Each number is 50 + 15 x the weight over the matrix's rms, rounded and kept within 0 to 99. Layers, rows and columns count from 0.

# layer 3 MLP gate, 448x160, rms 0.173, rows 204-218, columns 0-159
42 49 67 45 48 63 47 46 53 36 47 51 41 48 59 47 55 27 44 68 38 54 34 50 34 46 67 68 58 60 57 53 58 49 42 41 64 47 69 88 39 89 69 29 53 16 09 47 41 44 64 66 48 47 52 43 20 42 54 52 42 68 56 60 46 50 56 51 79 83 45 64 27 58 59 14 41 44 60 58 35 17 83 26 74 45 36 39 44 41 58 54 39 47 51 62 58 39 81 31 34 30 66 63 46 65 75 60 63 13 40 39 51 75 39 58 43 43 29 45 59 52 59 09 64 65 72 79 48 54 35 61 66 81 62 63 19 66 45 53 29 32 22 59 40 71 32 71 69 62 29 43 61 51 76 37 56 76 96 39
31 26 35 35 20 50 53 34 48 39 64 39 70 35 52 67 50 48 67 59 40 92 50 56 54 49 31 47 70 59 51 65 59 70 31 53 60 43 55 51 61 35 49 45 49 54 41 41 37 44 71 60 49 34 35 60 85 69 63 44 55 65 52 62 47 70 55 59 64 51 84 57 54 54 71 25 56 37 59 52 41 36 61 73 44 54 36 52 51 39 34 39 75 57 20 56 55 55 58 21 16 49 51 68 56 82 49 51 48 52 76 29 37 64 65 66 43 33 37 56 21 65 61 37 45 49 39 55 57 84 41 61 57 23 27 75 42 72 37 66 62 37 60 49 58 39 57 62 51 51 64 53 25 57 51 41 63 47 31 57
61 52 45 35 30 59 45 80 70 36 35 69 61 25 42 31 62 52 57 59 69 63 40 41 43 55 36 17 87 27 63 48 46 26 42 52 57 44 46 71 53 82 34 58 55 41 51 43 55 39 14 63 36 46 81 27 41 61 47 44 59 51 57 37 52 57 62 65 60 35 72 51 50 69 11 50 27 54 23 20 67 79 47 47 40 62 73 63 45 34 43 66 43 66 69 12 52 53 62 34 50 51 64 71 51 35 54 43 69 57 52 67 72 58 43 58 63 64 52 51 39 58 47 34 45 77 60 49 66 42 57 23 59 55 71 69 40 56 48 46 53 49 70 38 35 29 30 39 71 32 52 65 40 28 38 18 46 71 64 41
60 48 59 39 50 42 54 35 47 61 75 46 66 39 38 57 36 66 56 46 75 50 35 43 38 57 48 64 83 42 64 44 29 57 41 50 25 43 26 68 59 45 59 13 32 43 43 66 57 59 61 66 64 34 68 12 44 54 50 52 53 46 43 31 62 56 71 62 55 80 60 65 65 51 39 65 16 57 53 64 54 62 88 33 73 47 52 50 36 33 50 44 41 55 40 46 60 45 32 50 31 23 64 52 43 36 59 24 82 35 45 54 63 45 39 55 53 58 43 49 45 44 70 38 46 45 12 62 46 50 99 35 35 50 55 61 48 49 55 50 22 64 34 33 47 77 56 53 63 80 45 32 35 69 58 60 82 44 49 53
40 57 53 56 32 37 53 28 84 27 58 83 42 55 45 53 51 35 56 59 45 39 68 71 42 37 45 38 53 48 49 63 25 60 35 53 41 45 54 49 44 27 64 59 39 59 42 51 42 54 35 55 61 66 72 50 37 44 34 43 41 44 40 46 62 36 36 45 64 21 32 48 52 63 73 41 32 58 68 55 52 25 32 57 35 44 65 41 55 67 35 39 42 64 60 56 59 52 46 71 48 57 46 54 50 41 44 21 45 51 54 54 45 39 68 55 69 50 32 79 52 56 52 33 51 48 55 53 48 57 46 60 55 42 63 54 83 64 67 96 46 41 49 74 33 16 61 83 56 36 53 49 32 61 52 41 58 51 62 70
42 39 40 50 46 31 47 43 60 32 37 13 56 50 63 44 45 48 59 42 23 57 49 57 51 26 53 62 80 73 63 49 12 49 56 43 50 47 62 15 26 41 38 44 53 80 57 65 40 19 32 53 32 41 55 58 37 57 53 49 30 60 44 39 53 29 51 47 53 42 34 28 53 50 63 41 69 55 48 61 38 66 35 48 55 43 74 47 63 38 35 49 42 40 23 32 67 61 84 51 38 51 40 39 62 53 36 51 72 53 00 13 64 57 34 51 50 47 64 47 68 65 27 23 24 59 60 58 62 59 66 37 61 42 70 61 64 49 52 28 58 40 51 80 27 36 62 68 54 36 58 50 32 63 44 58 62 63 59 45
43 41 28 44 70 50 53 35 48 62 49 34 45 35 43 65 70 60 65 47 53 43 43 85 47 48 41 46 40 46 40 21 42 40 50 53 38 47 80 63 69 65 60 33 53 46 49 59 54 16 60 45 38 43 50 29 58 60 52 52 42 57 47 32 59 66 41 37 42 48 53 55 25 45 45 72 57 24 30 41 66 49 63 59 59 51 45 58 44 57 54 28 24 46 65 55 54 56 61 43 57 80 53 42 66 78 76 52 26 33 49 84 74 50 56 42 44 16 53 74 63 55 48 31 25 45 56 53 61 39 52 37 60 67 45 67 56 58 54 56 47 85 34 45 48 71 62 61 64 27 13 50 63 65 20 45 33 44 59 27
56 42 77 55 42 64 65 27 06 13 57 17 47 30 78 54 61 31 55 48 71 66 43 99 53 81 38 64 97 31 35 55 32 15 64 25 51 53 38 43 53 27 59 76 66 71 25 27 39 56 59 65 32 48 57 60 28 14 49 76 52 31 63 43 42 64 40 47 64 21 62 66 44 70 39 58 40 25 20 66 23 65 77 46 54 71 47 31 62 41 29 47 44 57 23 51 65 50 54 57 61 86 83 57 23 34 55 63 69 53 72 25 56 69 40 37 51 50 55 78 30 61 42 56 35 38 36 20 38 41 48 02 59 43 42 48 08 26 45 41 44 30 38 56 50 48 71 53 29 19 28 29 66 47 64 47 73 49 37 88
63 67 49 54 47 85 43 50 26 74 48 52 60 48 48 25 65 47 36 47 47 30 57 41 46 60 14 32 44 85 47 55 38 44 50 41 42 33 39 47 39 38 55 51 38 46 38 52 53 70 37 33 60 36 65 37 50 46 56 62 58 68 23 52 58 55 58 58 37 57 49 75 41 49 34 38 47 52 44 66 65 64 52 68 24 62 62 73 66 32 58 58 60 51 55 44 46 51 58 48 42 57 47 36 50 49 58 45 51 44 46 41 51 35 49 51 57 45 39 33 41 45 29 54 74 39 45 46 62 17 41 39 47 36 51 39 30 24 58 47 45 35 63 44 40 45 48 54 61 44 66 36 49 67 25 64 52 40 48 58
41 30 40 46 45 65 42 27 71 36 29 57 52 49 47 74 40 73 06 63 46 44 57 44 55 49 38 47 64 27 58 39 36 40 44 59 30 70 56 50 63 44 58 54 47 76 51 55 53 58 60 52 56 64 33 27 40 19 36 40 64 71 49 27 71 55 30 59 43 51 51 81 55 55 33 78 55 66 25 50 63 60 49 42 35 62 72 49 24 41 60 55 30 60 57 49 38 21 58 43 58 38 36 78 57 69 78 69 36 48 27 78 67 68 39 24 59 46 43 92 41 97 33 69 49 53 47 44 52 36 65 77 54 18 58 40 31 66 73 87 62 57 34 84 53 58 46 61 46 25 46 58 25 24 63 53 52 58 26 54
37 49 44 52 69 79 61 61 44 73 57 47 81 47 41 68 24 55 69 57 59 68 33 37 74 46 51 38 44 62 47 27 19 55 11 55 55 43 40 48 44 42 64 47 28 48 75 51 30 83 54 62 66 42 68 24 27 60 41 22 52 35 77 33 84 47 64 29 52 61 24 44 61 67 78 28 46 43 76 47 18 38 35 72 62 37 53 35 71 49 53 55 35 84 52 50 55 47 34 44 53 75 47 28 43 29 51 50 59 61 60 52 53 49 27 45 25 50 45 41 35 50 53 36 68 31 55 62 36 38 36 29 48 59 47 38 79 36 74 69 30 76 35 57 33 72 53 58 33 57 51 29 44 34 42 41 44 55 20 72
43 71 44 60 47 76 75 29 44 45 60 38 67 71 62 26 44 62 73 40 33 54 67 35 40 54 58 51 44 37 65 68 44 12 36 48 29 27 19 45 58 79 41 69 66 40 43 41 24 42 49 56 61 49 64 78 26 35 51 72 48 59 50 31 75 59 21 41 63 49 66 45 50 46 53 55 67 56 74 49 64 52 48 60 59 54 69 33 69 55 55 44 45 41 68 23 42 50 52 62 52 49 37 36 51 64 51 53 63 40 56 37 43 70 76 51 37 43 68 56 51 53 54 50 49 87 50 46 64 34 60 39 45 38 56 37 32 35 62 56 81 31 24 21 52 48 42 44 41 48 62 39 52 52 58 54 52 60 57 35
61 27 71 53 49 23 37 46 50 61 39 26 50 31 45 60 70 40 68 75 71 41 48 30 57 42 95 45 43 57 75 59 48 28 68 73 22 50 71 53 73 57 40 49 44 29 49 44 49 54 55 47 67 60 62 34 17 36 59 37 20 61 38 47 28 53 54 30 47 46 63 54 47 48 41 61 71 52 38 49 54 46 57 65 36 68 68 62 52 66 55 57 44 42 64 61 50 44 69 60 26 58 35 55 20 62 47 32 42 32 35 59 57 24 54 44 35 29 66 55 33 57 49 51 53 42 41 67 30 57 59 57 49 52 58 57 67 36 37 51 34 49 23 53 42 57 55 65 61 45 53 43 50 56 46 54 49 55 62 50
30 66 39 53 44 84 44 51 51 26 73 28 78 38 49 59 64 66 47 62 28 24 60 57 43 49 34 24 54 83 58 55 13 66 65 43 79 33 80 51 70 23 35 38 64 63 44 42 66 55 42 68 52 51 38 73 35 59 55 43 53 17 75 23 78 26 65 50 59 97 56 32 23 90 52 41 23 46 65 25 25 76 54 34 34 51 62 48 58 40 26 52 50 76 23 64 15 16 55 22 54 33 93 48 36 21 54 56 46 55 62 53 57 52 47 70 29 50 60 39 09 52 53 34 22 66 59 68 56 73 63 63 51 48 33 63 60 73 88 60 64 59 50 41 41 54 89 36 41 40 22 47 39 67 59 36 55 63 46 55
41 40 40 43 48 59 49 82 70 53 39 45 57 60 44 28 62 25 65 47 56 51 71 19 19 64 62 58 54 56 66 68 57 56 35 44 34 41 38 31 48 39 65 66 29 61 62 68 13 65 55 72 68 37 53 57 62 50 53 47 69 59 47 61 71 41 64 50 42 48 57 36 48 61 70 58 66 26 63 69 38 56 57 61 54 65 40 50 66 56 69 59 45 62 50 42 56 51 43 40 30 40 61 60 68 69 46 36 64 61 46 43 41 68 38 35 49 50 41 45 47 56 45 40 48 70 41 44 15 75 40 36 70 63 46 42 40 42 48 59 61 41 69 35 40 29 94 52 55 51 58 68 27 56 25 55 55 60 45 57
# layer 3 MLP up, 448x160, rms 0.171, rows 204-218, columns 0-159
50 38 76 50 55 57 42 58 42 60 40 63 50 54 60 17 44 49 51 33 41 38 39 70 53 43 38 61 53 62 40 29 47 50 38 56 38 69 51 78 51 53 67 27 47 19 35 42 60 57 69 47 40 41 32 78 16 43 62 40 41 53 66 42 68 57 71 27 57 81 78 45 54 29 48 34 07 17 46 51 52 20 52 27 57 57 30 61 57 48 36 60 69 38 53 61 48 26 72 31 46 45 70 72 11 77 53 34 50 25 58 32 14 66 48 52 34 61 64 53 45 66 49 38 75 53 47 64 55 49 43 70 68 70 65 61 35 90 42 44 31 71 44 69 69 64 27 49 54 71 41 45 46 54 64 59 79 85 80 54
75 48 28 66 44 39 62 54 48 32 14 67 70 73 28 47 30 45 72 39 37 76 42 56 39 68 47 66 59 36 73 36 41 50 60 50 10 66 58 51 52 49 56 26 32 27 50 43 46 60 68 77 38 65 67 63 50 56 52 69 35 55 71 57 50 54 53 40 68 66 52 74 53 37 33 16 53 45 41 37 51 62 53 63 65 65 30 24 59 68 40 48 55 14 39 56 32 82 54 38 50 35 59 72 23 62 53 68 55 68 41 29 60 65 42 69 42 45 71 32 30 47 47 34 39 50 50 51 56 46 59 39 33 56 36 52 50 51 66 69 59 44 82 44 56 61 63 41 53 40 50 45 50 79 54 80 54 43 54 62
54 54 64 52 65 53 49 50 85 39 47 45 67 73 59 45 63 79 45 80 20 74 38 39 62 41 78 53 73 27 35 42 72 50 61 67 64 67 42 69 36 67 63 92 58 53 49 43 56 41 68 52 68 42 30 49 32 35 36 59 38 83 61 52 30 54 60 46 63 56 37 43 46 24 71 46 58 41 62 63 43 21 87 42 42 42 50 83 49 53 71 21 74 39 56 55 25 56 52 46 52 29 47 27 69 32 43 43 54 44 45 73 49 59 46 67 60 57 16 20 57 45 61 29 53 63 21 54 60 34 47 92 60 30 41 35 61 45 24 56 65 54 58 76 76 36 29 32 49 72 42 38 69 65 42 52 59 46 22 43
40 21 52 39 58 49 70 41 49 37 55 32 44 35 72 53 62 47 38 71 52 49 48 38 41 57 56 39 54 49 37 69 32 47 30 40 54 44 56 43 36 56 41 33 26 60 59 57 40 26 53 61 41 41 46 86 46 30 76 51 35 64 62 34 57 52 72 51 66 51 14 31 05 40 23 60 75 37 42 51 68 46 06 48 58 51 42 29 83 46 58 46 27 50 48 67 30 74 75 68 54 49 20 57 49 53 41 48 69 42 40 61 58 65 48 38 54 46 73 46 39 71 39 44 47 77 74 83 53 65 21 82 48 47 67 77 41 37 46 68 56 34 64 52 35 43 78 45 70 33 59 43 53 59 58 56 72 76 70 45
36 52 54 68 41 46 71 95 61 51 41 46 51 18 49 57 40 53 37 49 24 55 57 49 74 28 57 49 30 29 65 29 35 43 37 45 52 46 30 28 46 55 59 91 39 45 51 57 76 36 46 39 62 58 62 49 75 50 77 69 26 43 64 23 60 65 41 46 73 46 43 66 60 58 48 55 62 78 49 53 27 51 31 58 46 50 57 62 27 52 47 46 33 68 44 56 47 64 65 47 68 65 66 51 67 38 40 45 36 51 44 32 49 55 83 54 41 61 39 51 55 45 60 54 76 59 05 48 59 36 42 45 49 47 50 46 72 37 56 51 51 77 27 36 41 54 43 66 34 54 60 26 46 21 22 69 41 46 34 48
48 51 52 40 33 49 49 37 51 22 54 57 70 32 59 73 56 50 55 48 41 38 35 40 34 56 64 47 76 77 72 46 22 63 61 61 51 51 64 37 23 15 38 56 20 55 54 83 59 35 34 40 54 37 68 61 48 38 45 42 53 73 73 52 49 13 36 47 63 32 62 53 57 74 38 41 65 59 50 55 19 73 39 49 48 62 65 62 60 25 36 46 41 36 44 53 62 39 70 59 44 74 51 57 78 57 36 53 69 82 11 31 68 58 37 34 69 53 64 52 67 54 38 33 40 59 65 69 69 54 68 54 70 55 69 41 74 46 55 42 35 47 75 62 31 41 80 74 56 87 58 58 23 55 35 57 83 54 46 50
52 36 28 42 51 53 65 60 51 50 58 30 62 53 38 36 58 41 50 64 57 58 46 39 62 31 69 59 36 59 42 32 55 54 47 30 56 59 79 23 77 45 48 67 69 64 61 65 48 37 73 60 64 51 44 64 35 42 55 53 55 51 30 55 33 90 51 52 63 42 93 37 48 84 32 67 48 51 50 60 40 64 42 68 44 70 39 61 41 53 78 60 45 35 71 42 37 63 46 62 47 31 61 46 48 50 47 36 52 18 54 43 55 41 41 34 47 39 89 48 15 77 05 65 58 54 63 52 45 47 38 17 57 82 48 41 52 45 50 31 65 55 43 81 44 36 65 56 55 47 21 42 88 31 47 59 46 46 68 49
50 47 62 77 62 45 25 50 67 44 40 36 43 75 35 87 61 80 50 31 33 55 58 15 45 44 66 56 28 39 80 51 47 52 40 43 57 53 50 50 44 80 54 39 60 14 56 86 15 48 52 42 52 65 89 50 52 83 12 43 51 46 62 66 44 41 69 55 36 76 33 53 35 73 53 61 49 46 35 48 33 40 59 51 34 42 51 65 89 37 47 34 59 46 52 55 42 58 52 66 65 61 77 45 85 48 66 49 77 48 52 36 36 41 42 32 10 60 62 40 25 38 28 31 46 64 67 71 53 38 39 74 44 76 29 30 86 61 46 43 40 46 47 58 48 72 54 67 55 58 24 99 42 46 46 48 65 92 67 03
65 50 66 48 39 30 46 24 51 16 31 67 34 40 62 47 68 49 63 54 72 38 44 43 30 71 57 52 56 48 49 58 32 25 53 68 34 34 33 59 48 43 85 53 19 51 68 29 46 49 50 29 50 44 34 71 44 46 50 50 63 47 56 50 37 44 38 49 33 67 79 58 55 46 49 54 67 68 61 54 77 56 54 58 42 68 52 58 58 68 55 51 58 40 59 59 27 48 66 41 50 45 54 45 37 40 57 52 46 45 46 46 61 37 52 26 71 49 45 36 55 36 35 64 29 69 66 65 56 32 40 49 68 51 70 59 26 64 70 69 65 55 36 36 54 51 55 26 60 45 47 43 46 41 75 45 28 46 82 65
46 48 59 85 36 22 47 32 67 50 41 80 38 45 76 48 39 32 32 29 61 64 50 28 61 83 54 18 74 61 59 57 64 51 42 72 53 61 47 53 44 43 55 60 72 54 36 53 44 58 49 58 55 56 52 34 51 43 21 57 50 41 38 45 26 43 64 50 74 54 48 72 55 41 55 32 67 35 45 32 49 34 45 47 44 74 41 25 65 27 64 35 29 54 18 59 49 50 05 63 49 21 75 66 42 47 48 27 85 58 37 33 62 57 52 75 68 44 45 47 50 58 64 60 36 59 63 41 40 15 44 21 57 59 47 47 69 48 30 51 23 60 57 52 44 73 44 26 40 49 20 17 57 38 55 46 54 53 65 46
33 58 56 46 35 41 53 26 71 35 63 46 19 40 81 55 25 51 46 44 74 67 48 65 49 48 15 46 59 50 48 40 50 40 65 46 50 46 54 72 44 67 38 74 39 45 11 46 45 18 66 61 42 31 40 64 68 94 22 32 54 68 54 31 36 44 38 59 66 54 70 55 31 43 55 75 46 47 16 57 71 30 57 44 67 00 35 39 36 55 81 27 46 34 23 79 39 37 39 40 58 73 59 60 23 72 68 53 49 34 45 24 49 52 52 82 64 24 54 58 68 34 47 28 56 68 70 56 40 48 28 45 37 35 67 52 21 33 34 74 46 69 63 46 38 49 52 43 34 49 65 52 78 70 50 76 73 50 37 58
47 41 45 56 37 81 90 47 53 26 40 31 52 45 57 37 62 70 51 53 28 55 80 62 31 75 29 48 38 43 42 61 30 34 34 42 45 51 50 45 66 57 57 63 72 42 48 57 44 34 41 48 53 24 38 62 30 56 44 77 46 73 28 14 73 47 15 54 34 44 59 63 57 35 88 59 83 59 55 60 55 47 54 70 42 46 60 21 79 51 57 29 46 64 53 39 34 63 46 50 42 41 37 43 54 38 38 70 54 27 53 49 36 58 60 65 41 50 75 58 48 46 55 63 81 74 67 78 55 33 70 72 47 48 64 17 34 55 46 36 44 24 23 46 50 45 43 42 39 46 40 62 34 42 35 54 24 48 61 25
46 21 29 36 65 70 46 42 54 28 53 60 41 48 63 38 50 42 60 27 54 51 48 70 38 50 35 46 56 53 41 26 57 67 27 31 56 52 52 47 35 42 87 34 60 67 57 55 42 42 48 48 60 60 47 33 76 42 48 51 56 61 47 62 52 61 40 63 39 29 30 48 46 73 61 38 28 84 67 54 34 48 50 47 43 54 52 39 49 61 53 29 31 66 41 35 42 60 46 50 65 36 62 34 84 42 48 63 45 47 61 33 38 52 72 64 37 64 54 56 60 49 45 38 24 61 38 30 41 41 17 71 64 39 64 37 53 35 72 43 76 59 64 46 72 64 82 49 67 62 62 42 66 66 32 52 27 45 13 47
13 39 41 56 87 44 47 52 40 30 44 44 88 22 37 60 36 55 49 55 38 65 27 57 60 61 45 47 32 76 36 30 58 16 70 54 76 71 39 19 13 39 64 38 67 49 63 49 39 54 38 57 42 50 80 56 37 52 68 69 74 32 56 88 47 21 36 48 55 44 46 41 58 62 64 50 46 41 54 63 52 60 63 36 49 56 70 37 89 68 63 43 60 23 69 70 18 26 52 74 72 56 85 21 57 58 65 43 27 55 37 35 67 27 49 56 47 49 54 53 56 47 27 47 44 55 60 32 64 65 49 51 52 56 36 55 72 35 48 28 40 57 38 85 51 38 51 41 45 42 56 29 29 02 58 63 41 31 37 65
52 51 46 17 55 52 50 63 40 56 37 62 76 46 60 67 24 83 25 58 58 53 53 64 36 53 48 67 81 57 47 40 46 60 50 44 57 46 49 44 67 58 60 26 39 47 34 14 74 58 33 29 56 59 65 43 65 69 63 64 17 25 46 68 55 51 47 49 19 51 30 59 46 56 33 39 49 84 46 28 53 36 19 58 85 24 70 35 74 55 65 47 15 29 56 41 49 41 70 52 33 44 55 58 49 44 29 83 53 52 52 50 61 69 64 64 43 37 49 60 34 28 52 49 36 36 44 57 45 64 67 84 41 54 58 64 55 40 59 35 63 50 53 62 71 30 56 64 28 48 48 50 42 52 59 44 45 26 26 41
# layer 3 MLP down (transposed), 448x160, rms 0.161, rows 204-217, columns 0-159
40 76 49 71 51 62 44 68 57 54 40 67 42 33 58 69 43 73 30 46 50 61 40 34 75 72 57 52 39 65 59 60 63 63 30 46 36 67 33 35 68 51 58 56 64 49 69 16 56 47 20 33 42 41 57 55 48 47 94 08 53 73 53 77 51 70 47 72 45 74 34 45 70 39 36 38 54 49 62 49 72 30 52 66 58 47 30 75 45 45 46 62 77 59 38 78 61 91 69 61 44 48 24 57 36 46 68 51 61 32 53 46 09 51 61 48 63 49 40 75 44 42 36 34 39 57 71 47 40 42 54 75 63 09 54 68 27 48 43 46 79 27 49 37 64 23 46 39 51 31 53 61 47 48 58 37 59 66 74 41
48 50 47 48 49 48 63 81 61 49 68 50 38 63 63 55 43 52 43 71 43 35 30 40 61 51 71 55 55 56 41 39 31 38 48 49 39 46 30 39 44 77 60 29 79 33 48 57 59 40 23 57 42 47 46 27 44 31 41 48 53 66 47 46 58 40 67 29 41 54 34 73 56 61 23 45 38 62 51 38 39 37 68 43 40 44 57 68 60 55 42 50 59 47 44 50 42 37 99 33 57 28 50 77 19 34 49 28 51 68 66 52 18 77 78 44 42 73 68 71 64 41 80 24 49 64 37 60 39 53 77 48 59 63 48 65 32 32 60 36 66 45 48 33 31 21 38 31 83 61 46 56 44 12 47 53 46 24 33 50
69 30 37 25 46 28 55 53 46 52 52 55 35 51 32 64 72 43 38 66 36 57 50 43 53 54 50 63 55 59 21 64 37 54 55 65 55 23 39 30 97 58 75 65 68 48 68 26 40 53 24 59 51 59 45 46 18 83 56 33 57 33 28 33 34 50 49 76 37 53 63 93 58 75 41 26 36 48 37 65 49 73 50 66 30 41 56 47 73 48 37 60 50 42 49 40 23 54 64 36 40 32 53 71 52 51 31 74 48 54 59 51 71 82 34 59 59 64 60 40 66 48 61 69 34 42 71 71 63 31 26 61 31 21 71 39 35 39 57 34 40 50 23 62 60 46 61 51 36 43 64 61 37 34 50 29 34 33 44 38
18 44 64 54 66 53 76 67 35 45 50 56 68 41 44 49 52 66 26 65 59 56 48 51 68 63 70 49 56 35 25 59 41 48 61 62 28 37 58 58 65 55 25 29 48 55 42 57 37 58 00 67 56 31 55 67 43 48 52 64 43 54 52 49 49 64 55 75 63 37 44 47 41 46 42 37 36 36 99 39 54 65 34 70 34 40 64 19 53 80 62 67 70 54 48 56 17 56 68 62 56 43 47 68 62 48 46 68 45 45 64 29 05 64 63 36 62 27 66 37 46 76 40 57 50 56 96 74 51 48 43 43 32 30 46 25 48 65 47 65 49 71 54 62 58 44 35 40 47 46 34 65 48 42 55 51 40 72 49 53
45 68 23 62 74 64 59 32 32 58 55 37 52 28 57 45 62 63 35 43 50 56 40 28 54 39 55 14 36 59 55 56 50 46 52 65 37 57 72 60 51 41 40 57 80 44 69 61 43 30 48 64 43 67 27 43 91 53 50 24 23 43 56 59 44 31 55 70 56 60 65 41 27 46 23 30 43 69 59 26 48 58 55 60 25 46 59 56 30 57 45 70 57 51 36 69 23 50 48 52 20 45 24 47 18 65 42 43 30 45 32 38 47 60 42 59 45 41 61 44 65 68 56 28 49 44 29 36 76 72 50 51 48 53 34 70 62 48 44 71 62 63 67 52 62 57 42 42 62 53 30 46 53 35 57 45 33 39 52 59
59 55 35 27 45 48 55 37 50 39 67 56 61 63 41 63 59 70 47 51 47 45 60 55 28 73 46 39 57 32 48 54 48 51 67 40 52 41 49 39 51 51 72 67 07 31 57 59 72 40 27 34 36 61 25 47 46 28 41 76 62 40 63 20 37 41 34 73 27 66 41 52 30 33 43 32 54 41 57 61 93 11 49 52 36 32 34 20 46 65 48 51 28 28 32 64 47 61 65 54 50 64 49 71 53 53 43 14 48 52 71 68 52 57 46 85 30 06 58 60 58 30 35 42 52 64 47 40 39 37 59 50 62 47 41 60 65 69 63 69 52 24 50 35 49 52 31 26 52 43 53 76 40 43 45 64 17 80 39 67
52 59 49 90 70 43 57 28 53 46 64 49 47 57 69 51 53 11 56 67 65 60 72 39 55 70 52 47 60 41 51 57 67 68 47 52 42 47 47 48 70 64 62 43 56 33 23 46 47 50 29 46 54 26 48 83 59 86 53 52 73 46 54 45 25 58 40 36 54 71 72 46 56 52 59 40 49 55 52 43 58 52 45 30 43 73 73 66 93 53 60 45 28 48 58 57 56 45 35 61 11 48 45 49 64 57 60 52 56 47 73 72 49 47 41 43 40 43 23 50 54 42 71 36 65 62 36 66 60 69 50 55 54 66 34 53 28 41 31 30 71 62 54 41 69 37 47 91 62 47 40 74 45 81 56 57 57 27 34 48
29 31 52 52 39 60 57 47 28 45 56 63 56 55 49 35 78 54 46 43 50 25 47 72 48 62 54 51 50 41 44 65 44 65 92 58 38 65 55 47 56 54 36 30 31 64 26 36 45 65 65 51 52 51 48 39 40 53 65 47 42 19 46 44 29 25 48 39 91 21 24 28 54 62 28 32 60 67 63 63 52 47 72 32 42 41 54 23 68 58 53 54 21 55 42 43 49 67 34 61 29 75 62 37 50 73 45 54 43 55 46 30 60 59 54 45 41 52 74 40 59 62 49 78 27 26 00 43 36 52 59 51 31 38 63 58 41 30 53 53 16 48 61 12 48 50 63 43 37 76 42 24 56 45 61 48 47 71 48 32
79 51 48 66 60 21 62 43 58 24 60 52 65 30 46 64 65 47 73 74 34 44 41 44 65 52 51 50 69 67 59 46 58 74 42 44 57 43 40 46 64 43 47 46 73 39 44 21 30 54 50 71 54 15 47 35 45 33 38 39 62 48 57 65 72 50 38 51 72 59 58 52 48 78 63 44 49 36 61 49 37 37 49 63 48 44 50 12 62 75 57 48 51 37 58 56 58 39 45 51 50 45 63 50 29 58 53 35 38 52 18 34 55 26 50 42 59 47 58 46 77 35 55 58 41 20 67 36 57 58 51 57 69 58 32 73 74 35 45 33 50 42 63 62 51 67 69 55 82 53 48 69 43 19 86 48 42 45 60 50
41 37 41 25 46 50 68 29 42 63 41 35 47 80 59 70 48 74 52 47 38 40 29 83 63 22 21 64 35 34 79 25 49 26 44 30 54 38 75 68 53 52 37 52 50 34 40 48 30 29 71 62 38 26 52 21 23 58 64 55 70 57 69 39 71 63 53 63 70 61 53 27 58 96 57 58 47 63 57 48 71 32 51 26 39 50 75 44 58 41 76 53 50 65 66 62 61 62 64 42 55 64 41 37 62 45 48 52 40 57 36 46 49 38 37 25 39 42 70 34 44 58 52 41 47 31 72 57 73 25 55 39 57 32 89 38 57 62 59 43 60 51 39 61 29 42 66 54 47 22 67 67 51 34 56 45 36 65 48 60
53 14 45 66 35 57 36 46 54 51 53 32 24 68 72 25 53 42 57 54 26 38 62 39 47 69 12 17 31 58 34 59 52 63 65 54 56 53 57 62 72 62 08 44 16 47 48 43 22 59 37 24 58 36 67 53 43 40 50 50 44 44 37 63 60 68 71 58 52 40 51 49 92 46 58 69 22 38 76 37 55 47 49 48 48 36 36 43 11 46 58 42 40 52 73 63 72 72 44 54 26 53 46 43 41 50 48 35 62 48 18 78 41 80 56 41 61 61 58 51 82 56 73 56 62 53 32 68 59 60 72 67 30 47 41 62 58 76 36 63 42 45 39 44 56 11 58 50 22 72 14 75 73 04 69 65 64 67 30 54
73 45 68 63 33 71 51 42 25 59 43 51 89 26 73 46 31 31 62 50 41 38 85 47 28 49 41 59 52 66 54 68 66 05 43 64 44 49 47 53 43 43 36 56 53 46 59 44 31 64 68 39 60 39 59 50 25 46 65 70 40 36 50 28 49 52 65 55 42 59 64 53 40 44 41 71 52 37 69 51 14 61 49 21 57 39 47 46 54 33 38 52 31 59 53 50 35 47 36 38 75 64 43 60 29 53 59 39 51 36 34 33 53 38 58 59 48 52 55 43 48 31 63 41 33 45 35 47 48 46 55 39 64 48 63 30 34 19 45 40 58 50 27 30 57 75 48 64 53 51 43 37 49 55 51 65 50 31 51 62
55 40 69 54 61 70 45 39 25 41 52 30 54 65 60 53 42 34 53 58 48 75 52 36 34 54 23 40 49 59 36 27 44 46 41 51 38 49 46 50 58 35 84 40 22 79 40 46 65 45 51 55 57 63 58 33 42 58 36 45 38 41 47 36 55 34 53 40 38 59 79 76 40 68 53 27 41 47 60 63 27 49 36 31 57 48 60 47 41 58 39 05 25 24 22 34 16 58 49 40 44 50 67 38 62 71 29 38 56 52 62 44 69 53 47 31 33 55 51 37 47 54 39 54 67 42 59 49 59 55 27 40 55 42 40 72 52 37 62 49 72 42 69 10 48 49 46 23 48 30 51 73 38 56 45 52 73 51 63 47
39 77 53 53 27 58 50 42 57 60 53 28 67 56 15 51 56 68 44 50 40 27 22 63 48 68 55 48 58 48 61 57 71 35 34 54 59 30 50 39 42 53 43 51 72 44 49 66 77 57 32 39 63 39 50 41 45 71 57 29 27 58 64 39 48 49 49 77 65 63 56 64 67 72 35 40 90 56 16 48 47 27 36 53 80 32 71 59 60 31 47 56 55 20 19 42 65 62 56 78 47 36 39 57 61 59 60 33 47 49 68 55 61 50 57 81 73 57 65 36 73 40 69 33 44 77 60 54 60 78 46 66 42 71 71 58 33 42 36 42 46 53 58 30 44 69 62 58 76 28 54 67 45 38 40 45 55 64 56 49